Weights of a small GPT-style language model, trained from scratch on English Wikipedia: vocabulary 8192, a variant of Muon for these matrices.
Each number is 500 + 25 x the weight over its row's rms, rounded and kept within 0 to 999. Layers, rows and columns count from 0. Numbers have three digits each. The size before them is the row's rms in percent of the matrix's.

# gate: layer 6 MLP gate, 1216x448, rms 0.254, rows 1013-1033, columns 0-223
# up: layer 6 MLP up, 1216x448, rms 0.254, rows 1013-1033, columns 0-223
# down: layer 6 MLP down (transposed), 1216x448, rms 0.297, rows 1013-1032, columns 0-223
gate1013 108:453469448472504508475493501497535525491525486536513449500502476534476478514467501506477504520577487527494495532529512481504523533475507497529505516487529462484495518538525522523505507496464510542524522505507493477508514522521507538548526483544522494506502531494519473492488466478451456499489488473477509512535541532525507494516523486502487502517559509474509498458517502519467486521522503478490492473526491505500509501513458457495520501495485531519513506525499517486447511448479474476523524493496493473490486495490503496494467527523516491534572491505554471509525474558501460525507472489448484491475474538505507472476452541526450544511501508484535478513484500519452495486522
up1013 096:512477459507480495470504487509496478494529499458490473451468486507490482546481530525507470507503500474510517481509512530463514509484465526499482546548517457502506500518477480471478451456491527484497469467466516513478506516532486451490553465499517502505469493502508561527460497459514525490525521490485515502524536490503502530529479499490522493468518503492496441522495494531493499493531506466498484461503491491497496498520512482548501518486476526489518533487497533505477521474482532519520509479536501495450480552489521507454517529530445517489503482484503489531520493517471516544508543472496505471468492483513524479490470479481469462479499531491545554498506476510472512473500
down1013 104:466508453504511461463486474481507530545535500507484478482518471515509468525466473518489484476499514522498505495542493504506533535470484530517454509503499517508524526545526542500514518480465532516452478511481515485467506514509521524543528506528518511501468495513501490487476485486474496495453507459517493487530541514481509537498463477480496513466515510460492522447536514493496482477542519491496510504506475478513531507482454456498542460487499496479526495540514469507498452489454490494495502486466483514518509511497515466516462493522482487490552491538491466537500454538478469526467463452480472519433474518457500513488465512533494551489471494504530479526463511504448516459491
gate1014 096:506524524525501520470509509540494513500486522520481491494526538494484541529516496492479526497461502492481515494468482471514473497496510510522519475502518498494506503493531479494475520476536512507503471533475527524537527498459462522460455486441479474443498498458533455480490507472510502477535448523501439528534486516539473518521552497507482498521505529456504495504487497465496480546482473560540505504518500473480491507516488519471502477512519496487498507494509458471510484513526516497468569533554458503486453502483494551506516501459511525475488473517523531449518512491530502483516505507532502555518546518485515510456505493501519499532539500496493496545492530504497506484493
up1014 124:475538496508566512479484501470511511492549507477482482515509491539487541514508503510494497519491499486463527528468456484461503498519482504523489491507518496479530531507535531500481513528474531541564516508477495497480506501529492509448502455464482481509508500507493421527484481502464473496508422461516444476496511493501469504504564516490488494493501553497489512527511542506494509515501488443502502531506516468501503494451508518480490491502479512433487520494503533466531513505526546480468469508500519513475518541509511450502523498506488516533510499535532529497488489469524445490510507523564508499555511484484503509541502552493541523488477477492516495478486501503489522493503
down1014 112:523476475483444506498546477528496477529491489496509501502531501506509509504508476497472507517511509510522493491540536522542464493494504524491515505493466490498471482503495471526545490468482445475443478502527513464503499490482489525537501519529490508521491488535480549466494548492529555518495521515476533513506548520512534476539431497507495504498490487484519520476481476507508495475522530525504502490511498491506499525520458480511507523505499471562467510539529536497484506502505442497522551497489504468521512460499469529498520502491494467477501520488435512477536546521505511512494475492445505525458482509525491501486505448511480491521509535510486476494502466497520479501482
gate1015 123:520501500508469499509492481461487491503501526525492513516478513493459467474489491542477472469512507484488499504467515493535528483464487536485498558495482512521551534491449496561496495517487548484524501492539486517519522510518490529524483498490526517522509548530511457514506486481533495498471508494504478513501528487504479537446519495575480461479510490461483503495504498478514494526506474519498491490511436537476487519490552488495463500508508492496464516452482509454507476496522487476490490495499482471454517496477511528495504536485490476492447545496492473518508490500480517516509506458514517493506494503537518490476488500521482520524514509509459543558469486470522516484528
up1015 107:524525525506497519489519468527471498511510538521487529498518513510492503506512521491531526469499503499487514506524493470517507497492518540503486475479538552464501558468488493519471481537475544517563539485490469499527504515478534509491485521525528510493521488507490493488486492509496536506500471493490457487475475525527476515492473524515500524483481519493450553453495445500454496529526466534482488461528484528494492473493514486533564531470498511456465532516535527486542500516516444499453548531478478458494451544556494485465482464495554512454541491515493509519480492514479472503495525516479488484468514526495472511523521515477514485474513473514524449490508518509502530518536
down1015 110:482537517481505499484522505541525547476486476516528490512511458478534532529528488476504509505480472514542506481528475525476460494524501489505497446522534497473444490528553484446513513490514481475479524506478529495525493494492528495497510490523495526471470437482462532497510490555507472531514488504498513467519491512457527455487506495471549503482500450552489498490535510499499504485513509490487485503501527471524503494513484497496536513520502479512492498512490501532483524515513496527512500523525527550508504521512481480528485494495528522480522476491512526492498488513486502497524484534499466514496499473446482510552505493486520527484471486472551468455529534541484470504484
gate1016 083:500495513505486518471522504520514490533501472520451479465534497493531481498521487504474530502490518530512452547484510536502514482516457517510519522500455487472492479548547503546469528479440470544532533473467496486520485497519525540457488520480465523504508473503480467487513497529509483526502507508497499507510484497512509464502509486525510463531524514489497482500513536512480532490467485568493519515519520510467491470489526545473489569506512490542523455500550512528508535507457469501510487492507514501534496511513482511512540534511536509477536520496513519535501519495494495493486477498519487497504479450518497457528502501543517539503502483462483503494509482489530516530505
up1016 077:517502501488533535529530474546501450553544506504469455502526488504489469518529508495516499496473490520479511521513494500522554466491483492530521502492525496513497473499516542499501497507537456487532491507465470487502482531499522486466484524496538535478530489488496494510463544472517518563512527521473507456514498548538495511468493492494474456509524518479529479512483532479467495536472482540485513507509515508531508512470550528473513509549485484490467494529515500517503486501503536502517467481509531505534482522481519511480515485537498512502493462469500492476542496436495509494494474500491501492533454509501522501494510483518534478504508502515480504546493457481499508509541
down1016 086:494487486427485529482478485485484523443510516494535509516467493499488521476460489505521510525536487473481527481480491502478462532503511488501478485504494508490521533465475486475503513500513550516454509513502560540490506475494514489495510462490488488478487530514567509511484458506466508454518467452535490480516466499466523474523507508520515543490496493548544496497490453509520522520524548460526489493501471459553491529525497466546500498500475528545485488471477472471494473475539485471437491513499484530519517488515497494504483456474462470536496509495477466481464515510526491500526489463478503503447506503498475535529487514442455497482493489508483462485467536463479488503459
gate1017 099:537471490513480528516504524445486506551513487485467478507495521522525490475521493494532473488517444527505506512456500532497482524495496497498507541559495508504516521502497477508547496542488491506472517498560511486503522517514500515476485563494489521511507506477507519479519500524500491458578528501514557523512511469507484484457485525490513460512492510535520533538509448494505498521515461483500517513493464452495496514472529534522458494493537480533490481528474534494483516494522501513546482454535496492487520500478502490499459489502502487502487487494504470522458523461476515499489503559527539524491507517498486542472529564497489525498543522500500548493486517559475501508482
up1017 104:520519513536542513516487488531512528511455457506523475498492560469489525531474492503458526496481525463493508482536523509476527516510522535466505495501509495487480498533521530489515494515511503511497491518528463482505539485482510489506536473483460507503501528551553491514497500527458544488503473472490457465503489491525499511490524458491507454504488468466457494487498510458488507507488519468496555523509481506482502447534456496480504534474515475486483503462525500501491449491474476506462502548470454462493541464499483496542548545514486515491461498505514475481472487542506510533489472537474491495498534473548509478481486500498472482512506514524481464500550469531543476479508
down1017 102:537510554488493535513525505509463531441514465504492494487515505466516501528469506509451512498497518494496502504496543472502519522509525515466530481493490539493483512501479497497489518525522496523469500527516499503485538498484479471505469460502523489530511499501556519505478477541520506492475517506476477453516460473494538511519505473489512487479479475504475478447490474471493530527464493494448527481559468503480502493526457480525545501507498521528477510470519518490523475533477474480460513484497446499512498492546514463522513514531521518498474454483541536465461524531492509524508521517521497490485510463509490459456508533541538499496483501501473454468525500551550469513532
gate1018 098:499505504490483512521482497563445477559498506508525549547518494461543445411477506483520524471501437507463491486448475461485505512495466503507514499480502505481483483484475490487555504460501495499514499496490491500516487480527500507504500485517529472500485521477486533484490509496516521480512507524457498489532477466497529529522467516500518456489462500512503499504500571540495487479527503505495468512487499457547529497499503483486504499540497496498474501489515441464476498500519482476497514532472479508473465539432501518496548481480508506465512478486470554459414528533473503525478465469527472500514514534503532447486513557491500504490503470548533432491482507500484500474474
up1018 100:464497479503560482488477488497518478475530527483512479488488524502527496505458531546507512508504549505497527513525486486479439524451475530498524516516463520507494508556439562479469535507526473495520502529492491477487499490499532486492483534495497521469481413504486448516450480504484506472491505501507442478503480502452517500495486521509488441509503520484464453486517515509461506528560453528517538512536534514542508544478503492505495496530535520515490512507460462490470454536506537523519495473483517483498529488545503476477524494531486506492519509489536524482507502514464499511462528511500495476493509483504515509461478529518506496495485510485507503500527477496524503475492
down1018 101:570517485431532476477568483513517516487491518508525528480524451507567509508473508535482492531546525515467502530507473511499515480536455511491501501510518558479480468509495471489514522507480487531483505509461501497529557464507512448489523495501507538490459511515476496430501529501504571513492502459468493462517483487514540472486493521495500474499490502536515508467517493534513525522485533498561518470488499480529522494547510439513507508478517443515511468470528520498484520506526514521520486483483492516518520479468471531513502504554545497492462499518478518524490472534477557544524501505474466525482485540514493488504507534506508474483487511484465537466512484509505506498507
gate1019 099:497523519490529483452479475397509492529448472486490527471482458467483553488472493496543470536502503523501469478490529481481509485484516465539541542486492511453507505514479495502484495464516510497522535482478486474493525505510471498532535503515492505498499503534478516504473461509467534458497475516521534496495544547478530452488490521502481483475526490496498529483502530486474511484491500510479505491525526442464503538513526495470473489517482493473520496478524487489514501492495530526500526500515455499494525509522523476509505484490542487474490430507493503525492502458511474498500497502492495544492490482542511518473483522455455470504539489519559490484530492514520503499538
up1019 090:497464488542511500537507520545502527498550502458506499522522521528527508497473504475424488475447493474484488511496461487487476529498523538512505457502532486479496482499527484476481499522518521513477475498502441490528469522451489478464512476483511471500550480484537520535545500491477507492515534480471490528507482541468491536531503488532517505524501539486526500561493489516531461556530441511521495492480472466535493490466527506519514495518489509506501451517501479528499449547522463491438475509458491526530498478467521509538513494512534486513522527499515465494503477482523507499475489508493499496533504476470500502514497483524501507533491521516471501494516531509488493471449
down1019 096:527485503536470518542523547551508488502528518463439511512518534509499493489500497527501484482510462511509516496518507510492474501530482513475464470516480461528499486475504475478489458582523477497474451542546517451477477506507516518477472487499532487532480490466520488453526490456489490535492505471457475515539519463486522508532481490519529513556464504501495488522498497520530500491500457503511486522475474513532495417485502511519533536493518487493462521494450477490526498464472481543490473447511530505511509512476520505492509502530519468505495534480497453474519497530521485492492521477451509483542488503517509474529504474558514520494499512473431477529494484482483456499459
gate1020 094:497513491510485503492484538509546496557520530478509478507490485490496510512494533516496565519493500484490508462494529509508510520500528537543506514490464543466466525521506523478477501504545492515441501483504459536476521522480479531470533533481514509502493520475469512578515480480524557464494481476505534526502541416486538489469478496456465522499460497570495483517517482477533455533494492495537524549512557494499507459507522473470494473497520480495513479501506463472459495495496459505498503480500523491462478458465516468502517530516553478488487470473470498549544495507523517492474499516529500489489520499486494482526493498449510496449479480507511512552512472537466464542556
up1020 096:459484536507456545485482479478493523515492496499498519484481482523522510493446449510509493501511500495494538456500514506499512504468501499462488465504466487474568482500441460490471481496522519533493482481516502525532484445502502464510422493502502474465463539555525489488517485521484515460470500473475524537471515488502503504498498500500518485490548464424467517511491501514498478520514479491476512510513505520500518512502543515483496567504526487505576471500505524538473520523480506549490510486459516498459466499491491531487511471519535534488503481516483498463521524524471472552508495486505500534519480495535449470531507536474493521496465495465490510456498517493471494503534
down1020 097:489480518526479478482491529490508526518466483509534535468499511490498504456502511488501461472496460467483523512485521497475475461526505464486491467539505439510501480503513458539508490471495508503517532526473526498490492480501504508467485512531487532479488473521474500472493563512485493488471525437496535468468477511485466530524540522525515485530471505441470526479498497469515523485519450495514498452467505475497480538487478516453485487484478473511503506482497505552497475488538529499454528473504508476486483487536499527493484479493475489496530515574522511456507518551509468560542490508506502516509546495527477481487498464520506482505502510495472506467516516526520516540489
gate1021 101:544518515530482483520482464516539522479520453493516460450508482500556520503510490476541499485501457531504487459478537466464479526485481498523504531547467523475459491523509522528488474490502506517515509449457486503539500535458448492530467504420476461433471476416464483511492486500485491495501555546461493474524537502493496462459514464495546513494485503520504513507523505493480512511502501504522522534500471554475476552492498523509503487496481460494486513534476498512554460481486500493487493491513536475474472476469508539507490556456487532483476510515475485513492487487509491504508505485489501489489470488485479496487497485533525519499478501455488497484479501505512505470507
up1021 100:501513527515498479509521506499476530491505522519505495525531486557510530509508448528553515495466485496475567522495522485501533505500482480498451533522524503520521463512456488506500492495540492503477484464491472520514520497464472505515495475476452488504501516486497482550496503499476474507518480558487494519484549470477525471478456458511526524500540485521483443499522498486492523456482495464558511538474510498504548529481491491527527509533505441484521550545502480509504468487473477524485490525495513503524506513483454540456513532500452504512459522498478488519519516503467446469491511491482501488520487503537535531496458469496464472503524522487477499538460463467523529495497
down1021 100:507533481497522453477491507515476466504494504477481514508442525479501457485532521492483474488550542520516444479487482509525459521490518477483526485518519478499486534490494468503489511506441502518461520489529500476459503489494517504528507486532507497502489471486484511485448457477495477522454470495480510510451506520487497529525517518489509567510466496493473467495432531520486478490485465503496471513527503481533491476489487523507498519511497511511480476512498520505504542497500511523480530482497498515516509541498534483518497486498549476510523504538484523462560503502499520492471493467500508476513500482559518519550508450522503497495475485549469470493530510525545545484482
gate1022 103:513465493477489513472500464503510511487487481511539492474503517491509469481499472543496499522517443521499487521504521542516489490497514492505519492471488497461433510481495480473487496488520547534472485488553472492511511492502513521510507486499543485496497546500511484555515537503488450545496495463506476518484478503543510547464529476525496505487506467545517501501500500506533458510539482502466533535511549468513510573517492511500478525486520482494461502509507516521465497514511516527486515448552506500533482549488487491486509530537488480458527501534443499496514564522502515560492526510482535452513488535484458483475514493482459518500489533501484468544492481529503550447466
up1022 098:474498510511498516509483518475498539498494499501524486526455524498507499546464533540471536505529507497515446475510481482532515478518484489483534542469516483482459517490506507559458467506508522467505535501533514484496474461502493513515475441489461522433491512511551489518474497544543443507514516490485450464537480487499468510516457497493481524480516462499479511481503522535538489539533482491485429527485509491464477486503568499511473541550435458485475496486514497527481518506519477518492500522519492424513509528493483453466490509519525497502499457519453490496533520499491463492491497515508535449471506521470518512449465476484513509545553501515466511527492536520530499505459
down1022 102:501499489474459452496459483477533502522470528492510517503557488485420508464499522481488467546523482520529504500482451475472526491488505501489495508506475472512484492501510476543521523559463501491489498463519518539471504474482507469475472466488482502442456488515496479488542521501471476487477494494497522510541502516493487490494477500516478512493499528553526476496505482518503506525502560482470487533527476521448484490498537485514510498569493477529478452499466492488501545427500489529471514520466495476494507504494485466506465535481497490518507487497556455488544534512501472541519477477518527504471529525518500464538524476514470514535521497492486494522476510497486467477456
gate1023 097:513556509459476457506511525511465513505468514498516529493504502475490532499565466511490481515502512489495460493523561520473523520532524485493548507481470488496530525455459533490511524529470483477536486498478496534469485428488489489503506508475459491517508487532527483523483499540474522519503507514481522477504454495511474508559512500525498452466488512502505567554508496531470475495479481518500474512498499501471476552492502500537484459493547514503479528526464528460486525504470542539532479506532536506483507484500493523537458468545520498506461545504452518465511550522492518514526497538507492524497517475506484500481504504522543442513500490478546492477523501490464459478471
up1023 104:528495525507509515462495552473529485492481462490483507493479492495494517497475517473489516503480501507498542463477534503489500508498454459493502462527478483508509489522474485505493482487525521500506462519484502515478490473533523496511493491518505490500493499542484536501490465482528530502490503532523487504544498496487523505519516460426491520492495456512534524497465532500492511527544516475527470498547486509455462492508529495466479531493528450526486510532455518505490454568513463518456482463484487515486482531510506497526487475483517500499504523538503594498496473532523503474486549484509467467525454513523535519501531495484505524500509493484537518537514502506502502455508
down1023 096:542520498494498518494481485537499471482481506520501519484445451511509507481501508499498533496474485482514536454503476484490545493498452496497462480517520531512467483468469488531519530510452502461494480498494482528492529503502505481517464469504512496489511488563475505479436474476485482475471484512504491503519521499489489506530475490469472479505490481514503488473510519520470536550504489563514528486481478462464474468496483471498512497485565463528481523501454546532498483532520497550513507493463476504478485460511507508541466506503568506526515496514485529486532524517555484470505528470499477496499484467567481493469550521476442479549485488449550529544475491490495519502509
gate1024 086:468488505503528528528484474533525513522489502509492509509516517456472489504535446514521504517541515508521521430490524488507467506427515488464477479447492485499484516470501510543510524469506510489529489512496490476483448486479491521508517482526476552549468449458494467525552474502523484498483490474522550495515472517491500454487557548504467503468509496545523518519532524518468461499547493543538469495503511510519527523471491524479466473468486502523505455476485441484497464461494508490516513515486477509516485533490527481528502481477516491470499466499522487524502454517509501496496498500519548497540438493487492527510475461483516529481506538502493496566472516448513471429513
up1024 089:521521506514498475504486533447481502539528498458549496501485486479499548493536529536466489514470461494482480525511504489491572451516473532517507499495564531438456475536527537454487539503490503487505488482468519546525475521485519480478513504494491504446504519503459460512480477520462541518496479535489498532548557483475513509524476472501473487505493496501493503500470535506519555482485502474506488483508520507489474483534495467500489534514474467502541520512450499472499470455486476579544480453509512518487502482513474550530489535484478515538468494504497480482497503501457473461482481495481435472510511499488515489497514490508511504532480470497545518502543486541509524474458
down1024 092:513528493510491521517508488479481515509516487519506479489472506531484534494536519541522500492484522498467497515476505537475551477515510498514485483464516537477489451493526513540533512481501515464551474465544525492487506484468477496469529504493520481493494496486496479506487454496503512517501523549497520509497491533454502534522495494493534469530515509498449499518468551509460513513493531509494471513515460528480485555498471503535483517459556524473499532510468478471508479493512443525524529475509510518468531512501489499575513493463524478512523481495504503523504513501544486462511514514528507446467526504497460513480494491493519536553522529486451462515529497515487530501500
gate1025 103:523538492491489543503531488470494493484473504510453551467529504519495529516479497515471461469516547491515512490477507515461515509508521487504439534490499493480509490482497501513516471491511525500588521498446534511517470479516531482502506536504497470533416514530450516493500535534453552541472524494465511529505508494428502525530465455507510462494455542472509459490528507490479479511451492475463515517485514482483494552505529483526481499515451479498499499536472525477481480527501457475524470516522498522476491503461477514495531490488498502564495496502494500478480518496461540504528539496506511537486512490458466443502498485526487519547494456486472509536484495530515516497499
up1025 097:529544474511465477482480491496527550485510457468478486488473502463524523502509515514491489452472520540499489512474475510510454524516529518485477525542529530490460491466535464470459524526472525493554518527517509508505499486479531541554531482516506511513473499482521515487492474460516456554518501447513529495519509467491492495520469497477487497517516552511557490497480452501512499486521504500506482476470531475487505498507487490499490541494499513540518479503465482509499484516473534510486458535485485505483497467519503439529494473519528484476480497533507482483511507514547493533488470539483448519478531525538506503464501445550513495501487489508489507505519440502534485483504
down1025 101:506489501491494529470471518506497542501479532474494519504519457465498533506523474527499513485492518489486499441481477490495505489513541502515440495499483501488484512511494520497524473511530480499523469512497491483511512466522507516484477497510530472488489512496466511504496503517458507508518534467511495514463467462502488527518470484504496528445495519451523485498505467548468483500520545510509524522495514456481470550559444508505552483499474497479504534527477491487481478507504473496475502476519463483499466506511457508470505494494497483491494487474495462464488505478467502486491554515535531480500542500477465490427486523505473499496501534470478515536461506518475539514527
gate1026 099:527543499490488511519488505491460486515468526522507500520524565508507513583485526541497510511448494477519485503534496511503501512489488484513477504511494482505499465494508516490548482498492478482534492489486501478489506489511463528563474501486530501496460520483518478484505480491429513511492535537494484554508516506472520485524545513501539509524513519488503483484464489471459523531474506476520478496467551520511487485549467524504460476520460519477482449479483493519543501484478513486500474509471469475450503513556475511476495459515510512504521532543481508519453537501507477433511493465479495480481462504497490538500490488431514458518543491478511506472486500489538535524509
up1026 110:515499519508453468480462516505497498519464468488479501507527524495525483484516486458531434475512490514536480509523467509473464510511549478504518518476514513513451445477509507520512514482528497488461423522471463510542467514494494523446510488482520485485528445494532515514519510465453515509471499496509489491494468499512521497506484493514465497505509541504487475483554489506524479515539483464498535486481517547498514470463500529481465493507466480475493517477504477487481483520498496509506471490521467487508515495479502494476524526493489529509524507529471481524505531534549473466520492487466522491558504505536511498472455491481473509490434510494523495516525517482496521491471
down1026 112:500511514489519476492551500499535547513468527526484476538524490526472519517500545493448487530494444509484486521510515444522503479430467527525480522513497531509530492480505534525493489484529507501486493500548519449483495532505517468503479529532489526491521518487462483495503502537499502493458497498543491524447524478497446536481520521521531503534554465476518508500496476489490520490516539514512501539486504442496533513529480509478538512511508520509465464521507537542505515480460481525524499488499514470499523486584485484511528500473473531474467531530512485502481466480529515501505489519514424499524530493512479513458548486509520500510480533519507492524496540529518497521494
gate1027 103:533508536517513554532498518507504550487512511524467483523538504505533461529516492511506520494513506488498455480486527538523535506512479523504466464514500515494482500499536482501485519494480467517517503548468505512516502499527469471430469541513535518489496499469509503552464484487520528515519457497526507536469516461501467499488483542518495515526455499464512471515539490467520478505503522524480506469473458507454497502455496545505476512561494493536516502498538458478513503505479487493477439476492487461514503510536508552495528507477473495497494518484494491486527509496533491470527499504503501528520505486494488505519479547526493499474451463516528504470522487484436517548479
up1027 106:539449482503488526492520542491509499517514492524503505526508544505507497445481462492483480515491496455498525468476514505500477485505502515498489505527474514468460467505473510475485511483478521470489480463474474522523533512486512516489479491482519519495517505539504461531515524513537498507511464476526494518439469483499533475479522506516462493500487483487463455475498482527504468546512489508506538468511495476519502518510490535570516511532512492532518520561468477509502482478511478475475492484461452488432500490454511511530513520532492483491503539453507481509510531481485477526504511502491486517495499540528522474480548490520507473506499508519483514553488533487460445513527
down1027 105:480556509467463536514539443503501516446484498493496502511540505496522524484524498509502515525490483473508460500517503493491508494518500421490519513529470488477518561490486486497493474514506503506494490481466520511466519490498515510532517533465476498494491484504476513490512500483502509538511550518491493464487490484505470515454479495482527497513477506494522510496531551470544495471505473491500475487492518503497428472529498498497463490495522506444481451423491500466536499507483498493518475506524546504497508514517474449498508544466504526480530531493493538495521497550475495462521454498468531514477489494522472520528455544508483526540483501488502487473514494522555534505465
gate1028 091:515540512496496489519477501517430480459544459453504495529544464474495508537466510536493518492522458480496503535513495459521482488501518556524528478506500524521504517484525538454519539575542456500494507480524517527478558514509460495487494484490511498549491507529497513503488473485493488482515517507486491528495490494521539532507487521516509443478502498482532511499504487517497492501528537522521516472533493525495512483482490526458521499495529506554541505513511512470465506517546500472512490490506555504539493443488524523521509489490473483480448501488515498476546513491521481511457515523481532489504475488534493452512479508488432491475464502484515471529481475498466487517517
up1028 094:495475481514462532473492511458503473493486537555507491469487519480517499492542475498500478519492539497517446488481524497484502515492511456511483517510536539469493519562525470506528490470472520499517523499447510539524491483462533459489541486482511486508490466533490472513460518454480507501480494495518448472482502532497487472528516494496498519499461476473543497519522471486525497481490491493514555528505474545516517500494498499477486482514478486458509499520529506521495534493481450507518554511484473489461471492496545486518532499479495481479460486500484490501494493506491493524560506543486533515500519504476506466454472462527511545503545512528485555473514492492486513496481
down1028 095:510522516504542512520485485488497512477506484491492521466517456509485499493464477500462478514528498504475450492530479516508501492524480554534486468499519499532533511509599518525411510468522531505507497484534507484507505517499472495517474535524515488480489512481539497498529483582513518495478499537517453510510485467491493509492486540472488458584520510484455497472497503486488512471529498550538503460523500514489508543472471504517468482441451519510484500482466485536463520518494509463486523472446500524469498502480472493505481493528524510493487508498515493487476516501505492499494475491472469532493540497531548473498534506481500497474477514509473518468541487531528484487503
gate1029 096:513523467518505535504517521491487489513495524485497513452481503452505478508502509532487498499545546483496470482505454502458500522519515503528468454516520500508499503530466478477526552568484464501446502501502504517501536514505498471513507467484525502491465510475527505462438510473486506497488440523521517522498517492468532527509482500516482545474485491525484473474444514514517548534498483494519534466501508446502483484543531525493479509531501550482478513505528484467495486480528504478492515434504506473419506522477483498517529515469468531486454534541461475504495483487492509479455498477495474510513516455515507478483495523536531456523526493505498482461512474492540499506530
up1029 097:516516506490480538529470484466486480467503520501500494518488497499507470494466506533503516522534496565500503514512463526523494530518493475501507497471507491516479498570475473450516504549518490482486505515510507524453475499510514480526518487509536489498479522478569481491488532467520551489485485488523541502500504509476465472494469503512492493509474523459493475443509505509492502490530442504514542489475494490532466481484512494521493475537500515482476540519467511542502481480532486508489521491477517515494472432473497497521496513442451522466527482516470493495534469501489485507520484532517476502514508522493456466474551462479493497506521460523484433439500527494495440469515
down1029 100:479493447495511545529497488458504521529500492498509501488468504485479467479529484497512499496566550533504490469529489550463487524484507499490543462495558519522490494527480474505529489525478511479469487513486549502472485492495465494473487475481491494528518506484557498464482482487467484504537512519541507498493509512509480476496485456493509470480497543504523480475511518523461531497464518484500527472519511545583524465485534487474487526511472498516492508532503477523495499510554508459472566498526515530456476512500480481550522479480492533532465530517460521489483477484523465504482516487510521519445514498521473545510542503538518475501506530478509494510503477497466530524493
gate1030 103:518495488448468490500510512517480496484471503422515493474464480520522528497456470531539475455510559472494483502492510464499452488498514476510500451512491488504478477452496504489479532460485490505523500495499497446497547502492511516556488441438514469528504493500518482522490480479476526511547498509482500491517495496529518493536524473471462502512518519464505499508531506502513534526491464553493517515481496475484517504484480512498466518477484501491502495490517531492450468499521503468534490476499505453506538557511483482494476484538528553475494500518473480505528473495512525500510490525516440527502513520487485540458468481500477525515491484474529476524517519479523507520526
up1030 106:511506504503450473483501484472487506536540467517461500512521506479485495500517503472540496487523522493504460525513462479494477503447484513498531512494489492511524515477506540502486488507489485466501495527506530514505450524502549502503533501501485456450433535457519468497507474515515490469461473494472498522542531562494494517456502456502499475520483543506469512483505481481498498496496485471481466510531507493524513486506510495488508469468462509538528535518534451497563472511530483508453521495500465472560495494479513540491504505471546494513501505508485435495523489502492482495458483550468527516486493521482460472508506453503575482519530475499525494543467489519464461460503
down1030 104:536523496511475475478454493544480517463507472483491507472513478538538469517491466507503514495535465518498489534488472519531486510505480505533524528481494491499494521488501502476535512496501523514503493509484495536524441507508517507493489518456454506494488471468480512498496467479519488435511466527511480509494534560489459538511499535502508448510463520505447465490525497442518502500489473523494486508506541525484513453441467546503493500495485480527518527495499502545557498491492502491463528502514534485503509465464521553516516518455503487505499480480500475505508482481515491509489483497525505473494468515486486513530495532529546493517477496547512506496507518522501534516490
gate1031 103:487518525495505454547479514510498453490521510505454513498429545515471511534501505515489492528548474486475486565516520501515518494469510430518511494525480554503489464508496552502513497514472471520515473464479492519565548528525460529484508532523510498495519557506500483496471471484530501531461505484506495530480473510529489520521481540531496507508463498489494475481481500501499501501495505517515528473484498510523453489499517501506500521430500508519485441488497547496486549516489485487521458535514437477504522507489469510487544514541434476488492490522508496483527566488510482492506555549466499508483511478519487479462481484498512506476511485480529523450481533477454495478491
up1031 097:497448482423512504552508488512494528547489424459530508498466507479463535470494474506482525525475530485489493469495472520524488488540499503457478496520445482520526493483518484492499483494511491470526488482514524491509522528495470496500437486500526502480500500507527490497494537506471471484529522510489543455506501496510465477503476489484506459484521477544544500576500472533468495486470452508509467471536480534549481526480511468472494510480509459547514535476516506522504530526485533496512498504525477480465525509490507494493522477521489510497497508458487514489479465493498518537541447505524493537478528462534468477557501496500515537513542517484491517517515499540496491510559
down1031 102:518501511507498492521494498506501502482498514521465485493484514539485542516512526514492486508495477459508510554497523471485514455489488468496470486515533545455471470519539507512524529540550516478507511496542511513544504522542499539499573558497487456467472493493472461477487511477542474519472514504500487488510463500508510478515466528536460492491436494513552473487515502479501480486527522516480505496530487504500486475514518490502469484462491519506506463521532512458451514514476458485528475478520552476504465473497456489506492471525479467532502450491507477487507538492455503492500504525482489508455525472511486480478483532506527488485497499488543451516496527479507519481500
gate1032 096:490490512501464522556504539477500495483509502501519505503485498532452493531426485471493518520503540511516533514467550528516515523441504508513527514460476530526485523530476489516501517545504498453507543531480488485457505535521468455513527533493493485474508525486498499536469545523504513474506525481500509507524505529495513565517535450475518503476516498509464490494455495500460526483504485490523487473511490482539527526535461490565510560483461473507539488517516523514466535495479479499486452530532582492468499530489482427483514508526524494510500462504522471555515523466506534533502538492515517503514517514525568481482510525509493503490514514493505503477520511507454494491525
up1032 100:453482488494536503503501493475528481576462484476511494462499508507479535480515507519504512507461526499472503508521502519524506476546502490510510476558488475508513500496544480515467477485498517505499524485488534494492509496462496489511466497487419500523470492482520489492512492509535466506485505511534484450487513524517516518494496488487492497491517459511530497521485481481528478544496486464528488529534491502462459465502514529507504482519518476495469512499499558470484479479506526503553521520484519516503525474528534508453523498484523501513511520487491497459514498479552454498500530483463491507495510531466502513545532493503541502488470563505543515482516510539465488466507
down1032 100:483515474489516514549492467528491532543509534507496489509439505480516554511490485511469487523541492511509493534503462477524491475549501531502474482487521472488515487513549471498509470494487514492508531471506511465536483487505479532492483499502502498542523471468522544529525479501523470483513515505482482496479481512466457466469493542494503533536554502467488484521571478485518494505490504478504507509519468497487461501491512525474511503475493520480496484479475518429540525452496541470547501551506500484546511445514524489480513513485521528495503479517457494445575489470501441538509504482459483484525520497482461491544501515544565507533396520496499493533508501523495488472497
gate1033 093:529489529488477505513487501554525537504523511438526552463458494543488496493496458489495438491529534492483516490493465508482513530511477484497433489460489500557445524486475509501478488489479482458478484483520536469529521491543479523531459514530492500457488495499489500479484512497519453520525519483543487516482547532573484519508489507528501452482511525505496466495507503502496486513496544506500524520439510489505494517476534503528496483486527474467508512534470521508451480534524572498514519545478500517513511515494473469515522487497489445493524479512521479487469532508450497538464466515497442485535504510561467480491466500476513510505484543480513523520538531502481473453492
up1033 108:449485517487440557513532525500488492543491458514521503511482522524502501444504463543498505485517544526512509499474487498509493477509495518505508505522477477481513519524510502466458490504526480473489506485502496501514475527549496512469492473513513493510501516502465478515464443493445528504487494528497469513465562498509475486536501448492509493495511473485502451494515484504522484501514546467499511497492463500508499468487501486489466498478495531470502504509512503475481481500536530491513515532532478525484446500499515468500486490500462507525520503506524495515471530459577511516537483542471468459494506494523466468455479534495504476501506524490521522499503512544492488524462